config = dict(
    d_model=64,
    d_mlp=192,
    vocab_size=4096,
    positions='rope',
    rope_fraction=0.5,
    init='trunc',
    init_std_o=0.0164,
    init_out_by_depth=True,
    lr=0.00286,
    beta1=0.9,
    grad_clip=0.5,
    decay_fraction=1.0,
)
Each number is 128 + 24 x the weight over its row's rms, rounded and kept within 0 to 255. Layers, rows and columns count from 0. The size above them is the row's rms in percent of the matrix's.

# layer 2 attention output (transposed), 64x64, rms 0.154, rows 14-31, columns 0-63
size [122  94 104 106  95 112 109 109 101 121  89  97 116 108 103 106 101 102]
[[131 119 102 159 160 172  62 159 138  61 115 109 122 134 124 106 144 139 150 131 110 134 133 113 109 137 111 149 114 118 105 126 131 100 123 111 138 190 136 106 118 140  69 161 132 154 137 112 160 126 109 155 121 135 153  97 149 146 116 151 152 115 138 121]
 [130 147 153  98 148 165 134  91 133 106 124  96 120  94 119  93 169 122 147 133 120 123 125 146 156  91  53 115 168 118 135 154 109 145 164 127 151 117 110 105 117 144 132 113 168 151 151 107 105 158 156 118 123 112 117 124  83  98 115 134 153 155 118 118]
 [132  94  92 144 135 109 122 132 131 121 153 138  88 173 137 163 113 133 121 115 102 146 123 111  82 181 167 131 134 138 106  94 147 100 135 135  81 166  95 135 145 109 110 156 130 111 132 155 147  98  84 148 145 111 122 102 146 171 148 123 121 117 165 135]
 [141 126 118 191 134 119 119 135 108  82 121  88 120 122 123 156 133 145 105 136 123 130 151 115 139 162 156 142 107 167  74 127 133 114  94 122 147 172 152 131 141 155 113 112 121 152 157 118 127 142  97 150 174 139  90 122 119 163  78 118 119  83 127 123]
 [145 110 194 113 141 124 128  55 123 122 144  72 143 120 132 138 159 137 149 115 126 127 113 148 164 104 109 128 151 143 132 156 128 123 144 117 143 126 107 134 120 140 127 140 183 139 157 111 133 176 142 116 141  99 109 152  87 105  79 158 134 124 113 129]
 [158 113 116 115 125 111 141 111  83 144 165 123 102 174 127 184 119 127 143 102 120 123 141 133 142 140 151 101 137 148 111 102 164 100 134 134  83 152 117 129 176  86 146 141 171  92 108 155 105 116 141 143 159  93  86 109 123 157 116 138 111 125 138 132]
 [130 145 126 108 154 121 126 126 150 113 108 112 138  96 115 111 150 123 101 126 119 107 137 141 145  83 122 138 118  79 132 133 117 130 156 103 156 176 200 134 151 173 114  84  86 154 140 106 157 154 117 134 143 137 119 153 133  69 110 149 153 130 115 138]
 [115  99 153 108 147 171 120 112 110 111 154 102  98 170 134 115 138 107 170 102 112 129 105 148 116 126 147 127 171 142 110 121 143 122 163 137  72 120  97 148 140 105 141 158 185 110 143 133 120 121 147 119 131  74 103 127 129 139 114 173 149 164 145 113]
 [116 125  89 112 140 164 130 133 122 115 150 127  85 156 132 100 155 125 182 123 102 126 132 139 116  99  76 114 152 139 111 126 151 115 187 147 111 164 109 124 125 121 118 148 144 142 144 133 117 109 133 145 112  93 134  57 115 125 166 148 158 155 121  93]
 [156 159 112 158 139 127 159 134 120  94 119  78 114 115 118 125 154 157  87 165 131 119 165 119 152 130 104 112 127 186  93 144 130 137 123 127 136 145 153 126 142 167 116  79 110 160 127 133 106 144 119 144 173 146 110  85  94 129  99  97 117 102 115 122]
 [120 124  66 170  85 111 132 144 131 144 145 175 127 151 143 147 108 132  78 149 135 132 136 106 111 144 139 139  98 173 125  84 139 121  93 169 105 142 123 136 121 123 122 135  97 129 119 161 110  87 127 153 131 157 131 107 139 167 141  80 115 107 143 120]
 [119 112  77 173 132 122 141 169 134 122 145 137 115 144 123 149 137 155  85 139 114 128 136 114 109 164 145 147 106 177  74  78 140 124 109 139  92 149 156 135 123 164 120 126 101 116 133 135 116 114 108 162 146 151 113  85 137 151 139  78 131  97 141 125]
 [156 156 165 102 141 109 176 118 137 160 130 137 136 104 153 118  94 118 168 149 136 130  98 134 103 113 116 128 145  90 180 175 106 131 150 119 122  95  89 122 111  93 108 145 116 101 129 116 121 106 132  91  81 119 140 146 134 113 161 121  78 131 134 141]
 [149 139  62 155 112 125 141 134  83  95 129 109  93 161 142 144 112 115 148 141 113 128 141 117 142 145 119 103 134 153  98 140 172 112 136 145 113 165 130 126 166 118 131 133 159 131 131 140  99 117 102 189 138 125 110  82  97 182 129 105 131 118 114 100]
 [116 108  97 155 116 111 131 137 122 154 171 156 132 140 141 145  94 132  99 127 142 139 117 113  93 176 125 153 127 125 137 121 139 114  89 144  81 154  90 118 103  92 110 171 125  91 109 162 128  92 118 136 111 145 135 124 163 180 165  99 108 112 151 145]
 [ 94 112 129 107 126 107  88 152 128 148 128 191 147 135 165 121  84 133 119 124 133 111  93 142 129 139 157 172 122 119 128  85 143 104  87 129  90 141 124 142 130 108 114 135 135  89 119 171 116 111 146 116 120 162 113 179 167 105 134 135 150 164 133 143]
 [159 161 139 149 132 100 180  96 139 132  93  74 125 100 126 154 148 107 114 104 159 145 142 122 149 117 142 103 134  90 139 163 126 148 148 113 156 110 145 129 143 145 168 102 106 143 138  85 143 160 116 111 128 110 108 153  89 142 101 125  84 102 102 117]
 [158 158 172  77 142 115 166 117 120 134 104 114 112 104 119 109 134 111 175 131 115 123 121 158 126  90 134 101 159  90 158 150  96 142 185 113 143  90 128 140 154 119 137 104 114 145 154 124 129 120 140 101 121  86 109 146 114  87 134 148 104 164 128 123]]
# layer 2 attention value, 64x64, rms 0.171, rows 15-31, columns 0-63
size [ 92 105 110  96 112 110 122 104 124  93  94 121 101 103 103 106 100]
[[151 120 104 123  83 119 122  92  92 154 137 133 150 151 173 132 125 160 108 109 126 146 122 139 118 116 167 182 130 145 138  89 124 115 107 142  83 146 151 153 113 120 142  99 133  88 134 116 158  64 120 165 135 127 106 116 138 125  74 127 117 148 131 144]
 [125 161 157 154 148 126  94 174 136 133 161 124 162  98 102 121 124 130 109 140 118 114 138 125 135 113  79 129 131 117  82 194 115 160 104 108 168  92 127 141 101 143 125 128  86 126 112 136  98 138 120 107  75 144 153 131 130 138 147 130 128 112  83 146]
 [117 147 125  88 146 139 104 153 152 155 183 157 104 119 122  98  83 151 110 117 112 177 155 163  83 128 122 121 125  77 142 145 137 123 124 113  96  80 120 113 116 122 148 137 124 127 115 116 129 142 129 109 130 132 166  95 127 140 188 139 144 102 104 132]
 [ 83 165 124 105 129 120 158 115 137 162 135 151 128 151 134 122  84 160  85 135 145 148 121 131 123 136 127 156 153 127 120  96 121 149 137 157  74 136 157 113 138  96 151 107 107 130 152 104 127  85 115 155 167 158  99 108 166 139  80  92 118 108 123 131]
 [107 149 141 123 166 149  86 114 157 128 156  84 145 130  65 127 139 131  91 154 107 131 153 111 114 164 118 119 114 108  99 163  84 146 151 107 175 128 127 131  87 136 143 100 105 149 146 105  92 129 134 128 136 161 132 144 144 135 134 104 102 105  97 111]
 [122 134 112 141  95 154 184 114  81 108 155 133 141 126 128 133  87 115 136 142  96 176  81 144 135 126 148  90 131 120 153 112 157  83 103 167  97  76  96 132 123 129 137 120 146 111 100 133 136 125 133 155 157 122 151 112 156 129  92 117 108 115 130 145]
 [143 135 133 127 122 125 130 131 113 145  93 139 149  99 103 133 146 152  62 151 131 133 139 110 152 133 104 177 131 134  76 148 127 141 142 137 163 170 166 138  60 130 136  81 116 114 151 132  94  79 131 140 138 148 145  99 136 147 123 123 137 126  99 146]
 [153 123 141 163 120 183 125 115  87 131  87 111 162 107 127 123 160 130  90 103 119 107 117 138 119 133 132 165 125 165  97 119 110 124  98 120 121 141 145 160  75 131 133  89 114  93 119 139 142  82 141 148 100 104 156 142 156 127 111 142 141 159  82 140]
 [142 147 116  93 126 166  73 150 157 151 170 123 118 165 140  93 108 151 137  93 113 164 128 145  85 137 139 147 102  80 150 110 116 110 118 104  89  99 108 159 147 119 136 126 129 106 134 108 138 135 128 137 144  83 149 133 140 116 173 151 111 103 138 153]
 [134 129 132 104 148 164 106 170 170 115 131  96 116  94  99 133 122 143 165 106 137 104 126 122 102 153  94  95 103 123 127 159 141 168 136  72 151 116 112  99 148 145 119 176 139 135 119 128 156 151 125  88 138 124 154 134 112 117 184 163 115 133 114 113]
 [138 166 141 118 134 168  74 175 148 136 148 106 109 102 126  83 105 135 143 110 114 140 141 136  90 127  78 133 108 130 127 180 124 129  99 109 136 100  92 140 123 136 114 146 144 111 124 115 147 144 109 108 104 125 167 124 141 118 186 177 111 112 125 130]
 [ 98 132 121 171  97  85 118 131 146 111  86 141 150 135 121 156 184  93 132 145 169 108 128 105 154 155 160 137 135 172 100  78 111 127 148 112 124 109 142 132 107 129 112 150 110 145 155 125 137 137 119 108 122 140  91 163  84 124 103 107 138 147 160 127]
 [132 112 148 109 152 142  68 135 177 152 158 121 145  99  95 122 156 151 101 111 102 143 133 141  67 120 143 145  96 129 111 168  91 130 114  83 124 107  97 128  99 128 140  91 103 143 137 116 137 118 169 110 130 121 157 126 140 107 158 150 123 132  96 133]
 [ 95 142 132 140 134 116  83 141 160 120 114 129 141  89 111 131 165 112 139 145 132 110 155 109 156 102  96 111 134 139 101 165 101 176 148  89 154  91 131 120 138 165 106 176 125 146 135 142 139 142 105 101  97 110 138 131 125  98 160 172 122 137 131  79]
 [143 120 151  98 129 130 156 121 101  96 140 120 118  78  77 154 144 116 139 163  97 118 127 105 157 146 128 100 142 157 130 163 164 151 158 171 167 128 144  83 116 163 118 120 122 167 100 127 113 148  95  94 144 111 120 108 118  94 123 135 126 124 160 105]
 [ 78 124 104 138 119  78 124 112 183 129 135 114 145 173 110 118  74 144 164 121 129 167 143 138 108 122 142 132 107 136 165 103 117 112 130 113 118  73 139 124 132  86 127 137 130 143 153 109 130 129 155 138 169 167 117 145 138 163 121 119 137  87 117 152]
 [119 130 125 161 103  96 127 124 127  96  87 114 149 164 142 162 128 120 123 130 142 123 132  90 155 165 180 135 131 160  90  77 136  78 140 143 125 131 145 134  87 107 130  84 119 128 104 118  99 116 146 145 138 152 108 151 110 123  98  92 132 111 138 174]]
# layer 2 attention query, 64x64, rms 0.141, rows 32-38, columns 0-63
size [110 103  80 194  89  88 111]
[[103 121 133 125 159 109 102 106 138  66 111 160 121 141 104 129 145 121 102 140 131 162 122 131 164 127 144 102 136 140 157 101 170 106 136 135 115 101 111 152 171 133 133 126 109 144  83 128 140 145 160 133 180 155  73 151  98 154 134 115 108 118 168 138]
 [121 109 177 127 134 156 100  93 104 155 163 122 145 108 101 123 165 109 123 118  85 124 133 118 138 151 132 146 130 140 128 150 148 109 125 169 112 160  85 157 150  96  86 134 154  93 139 104 171  89  96 124 122 167 131 117 145 163 128 155 134 124 110 103]
 [106 115 125 154 179 130 186 127 137 166 105 133 188 128  82 152 133 129 151 126 138 182  99 100 154 132 127 117 104 128 131 111 173 101 123  92 120 136 107 149 153 106 138 134 133 138 123 143 160 149 102 147 142  99 138 112 148 103 142 140 140  98 100 104]
 [128 102 178 155 175 102 120 126 135 154 104 150 171  94 132 143 117 129 124 105 134 138 126 107 151 154 158 133  99 117 121 144 139  86 131 138 143  98  95 132 115 103  80 151 140 107 132  94 145 141  92 171 146 125 150 126 146 115 144 108 177 112  99  90]
 [ 62 115 114 170 136 130 118 127 125 125 127 112 132 127 132 142 156 111 143 125 106 156 123  96 146 136 130 126 113 154 107  99 165 105 164 157 124 110 126 113 152 104 146  94 153 101 104 118 129 120 142 194 136 139 111  97 101 128 147  91  82 175 131  89]
 [126 129 111 160 131  87 177 132 115 166 100 111 153 135 146 135 114 126 145 151 116 129 142  74 168  86 132 103 146 133 181 125 101 105 154 109  85 127 162  79 146 123 108 128 105 163 120  97 137  88 107 122 108 133 117  99 120 123 118 138  99 140 136 119]
 [149  96 110  93  92 140  94 146 146 127 161 127 119 137  88 126 151 153  81  98 135 119 159 161 113 154 110 155 137 101  96 156  71 159  98 147 160 135 143  95 107 133 145 105 179 135 156 115 104 137 134 150 132 141 133 112 163 145 108 127 146 122 125 128]]
# layer 2 attention key, 64x64, rms 0.141, rows 32-38, columns 0-63
size [101 116  93  72 105  94 103]
[[ 87 100 148 115  76 110 125 133 144 169  97 153 177 145 140 149 135 138 138 148 167 110 180 129 117 150 168 151 149 115 134  92  89 126 113 149 144 113 133 119 117 115 178  98 131 121 173 119  88 128 148 128 143 126 142 139  94 112 100 117 128 118 134 109]
 [133 110 154 139 163  80 121 134 116 176 180 159 133 107  96 122 126 180 118 146 150 120 156 136 160 134 125 137  91 157 159 148 106 140 159 120 130 125 158 102 104 127 123  84 143 107 129  96 109 160 109 126 139 101 146 128 132 111 105 112 140 150  73 142]
 [152 141 140 152 150  62 148 124 123 167 179 122 115 110 145 164 110 131 120 121 152 129 127  82 121 164 126 109 112 142 153 133 144 128 150 148 144 144 110 129 135 131  66 114 126 114 125 109 132 145  80 170 167  97 149 159  88 142 124 105 151 121 116 124]
 [143 132 122 115  99  88 160 104  87 147  93 121 149  95  89 136 105 149 122 125 196 126 133 119 112 104 117 144  77 148 127 114 124 117 167 138 165 132 108  74 171 111 104 136 161 109 125 115 112 121  87 141 156 112 109 141 135 102 143 129 131 115 140 128]
 [ 86 129 135 165  93  67 152  99 111 113 109 131 138 133 128 146 141 114 164 128 125 174 111 153 135 157 135  98 171  73 142  85 111 114 129 157 101 115 154 151 172 139 171 100 106 124 137 129 120 110 138 126 135 110 119 138  97 144 103 124 125 145 145 142]
 [138 114  93 111 145 128 130 137 115 137 146 136 109  99 145 100 110 140 107 160 148 170 135 122 164 111 124 158 118  91 129 126 131 147 165 152 140 131 176 151 153 187 111 130  78 125 121  93 105  77 122 152 120  86 139 118 152 133 122  95 102 129 113  87]
 [125 122 175 121 152 127 100 126 131  88 129 129 145  98 146 176 118 108  89 119 140 150 181  84 156 129 116 138 124 122 135  99  88 119 188 127  95 144 147 123  87 120 127 120 110  97 174 112 168 132 131 143 108 161 148 164 128 110 142 128 139 116 138 133]]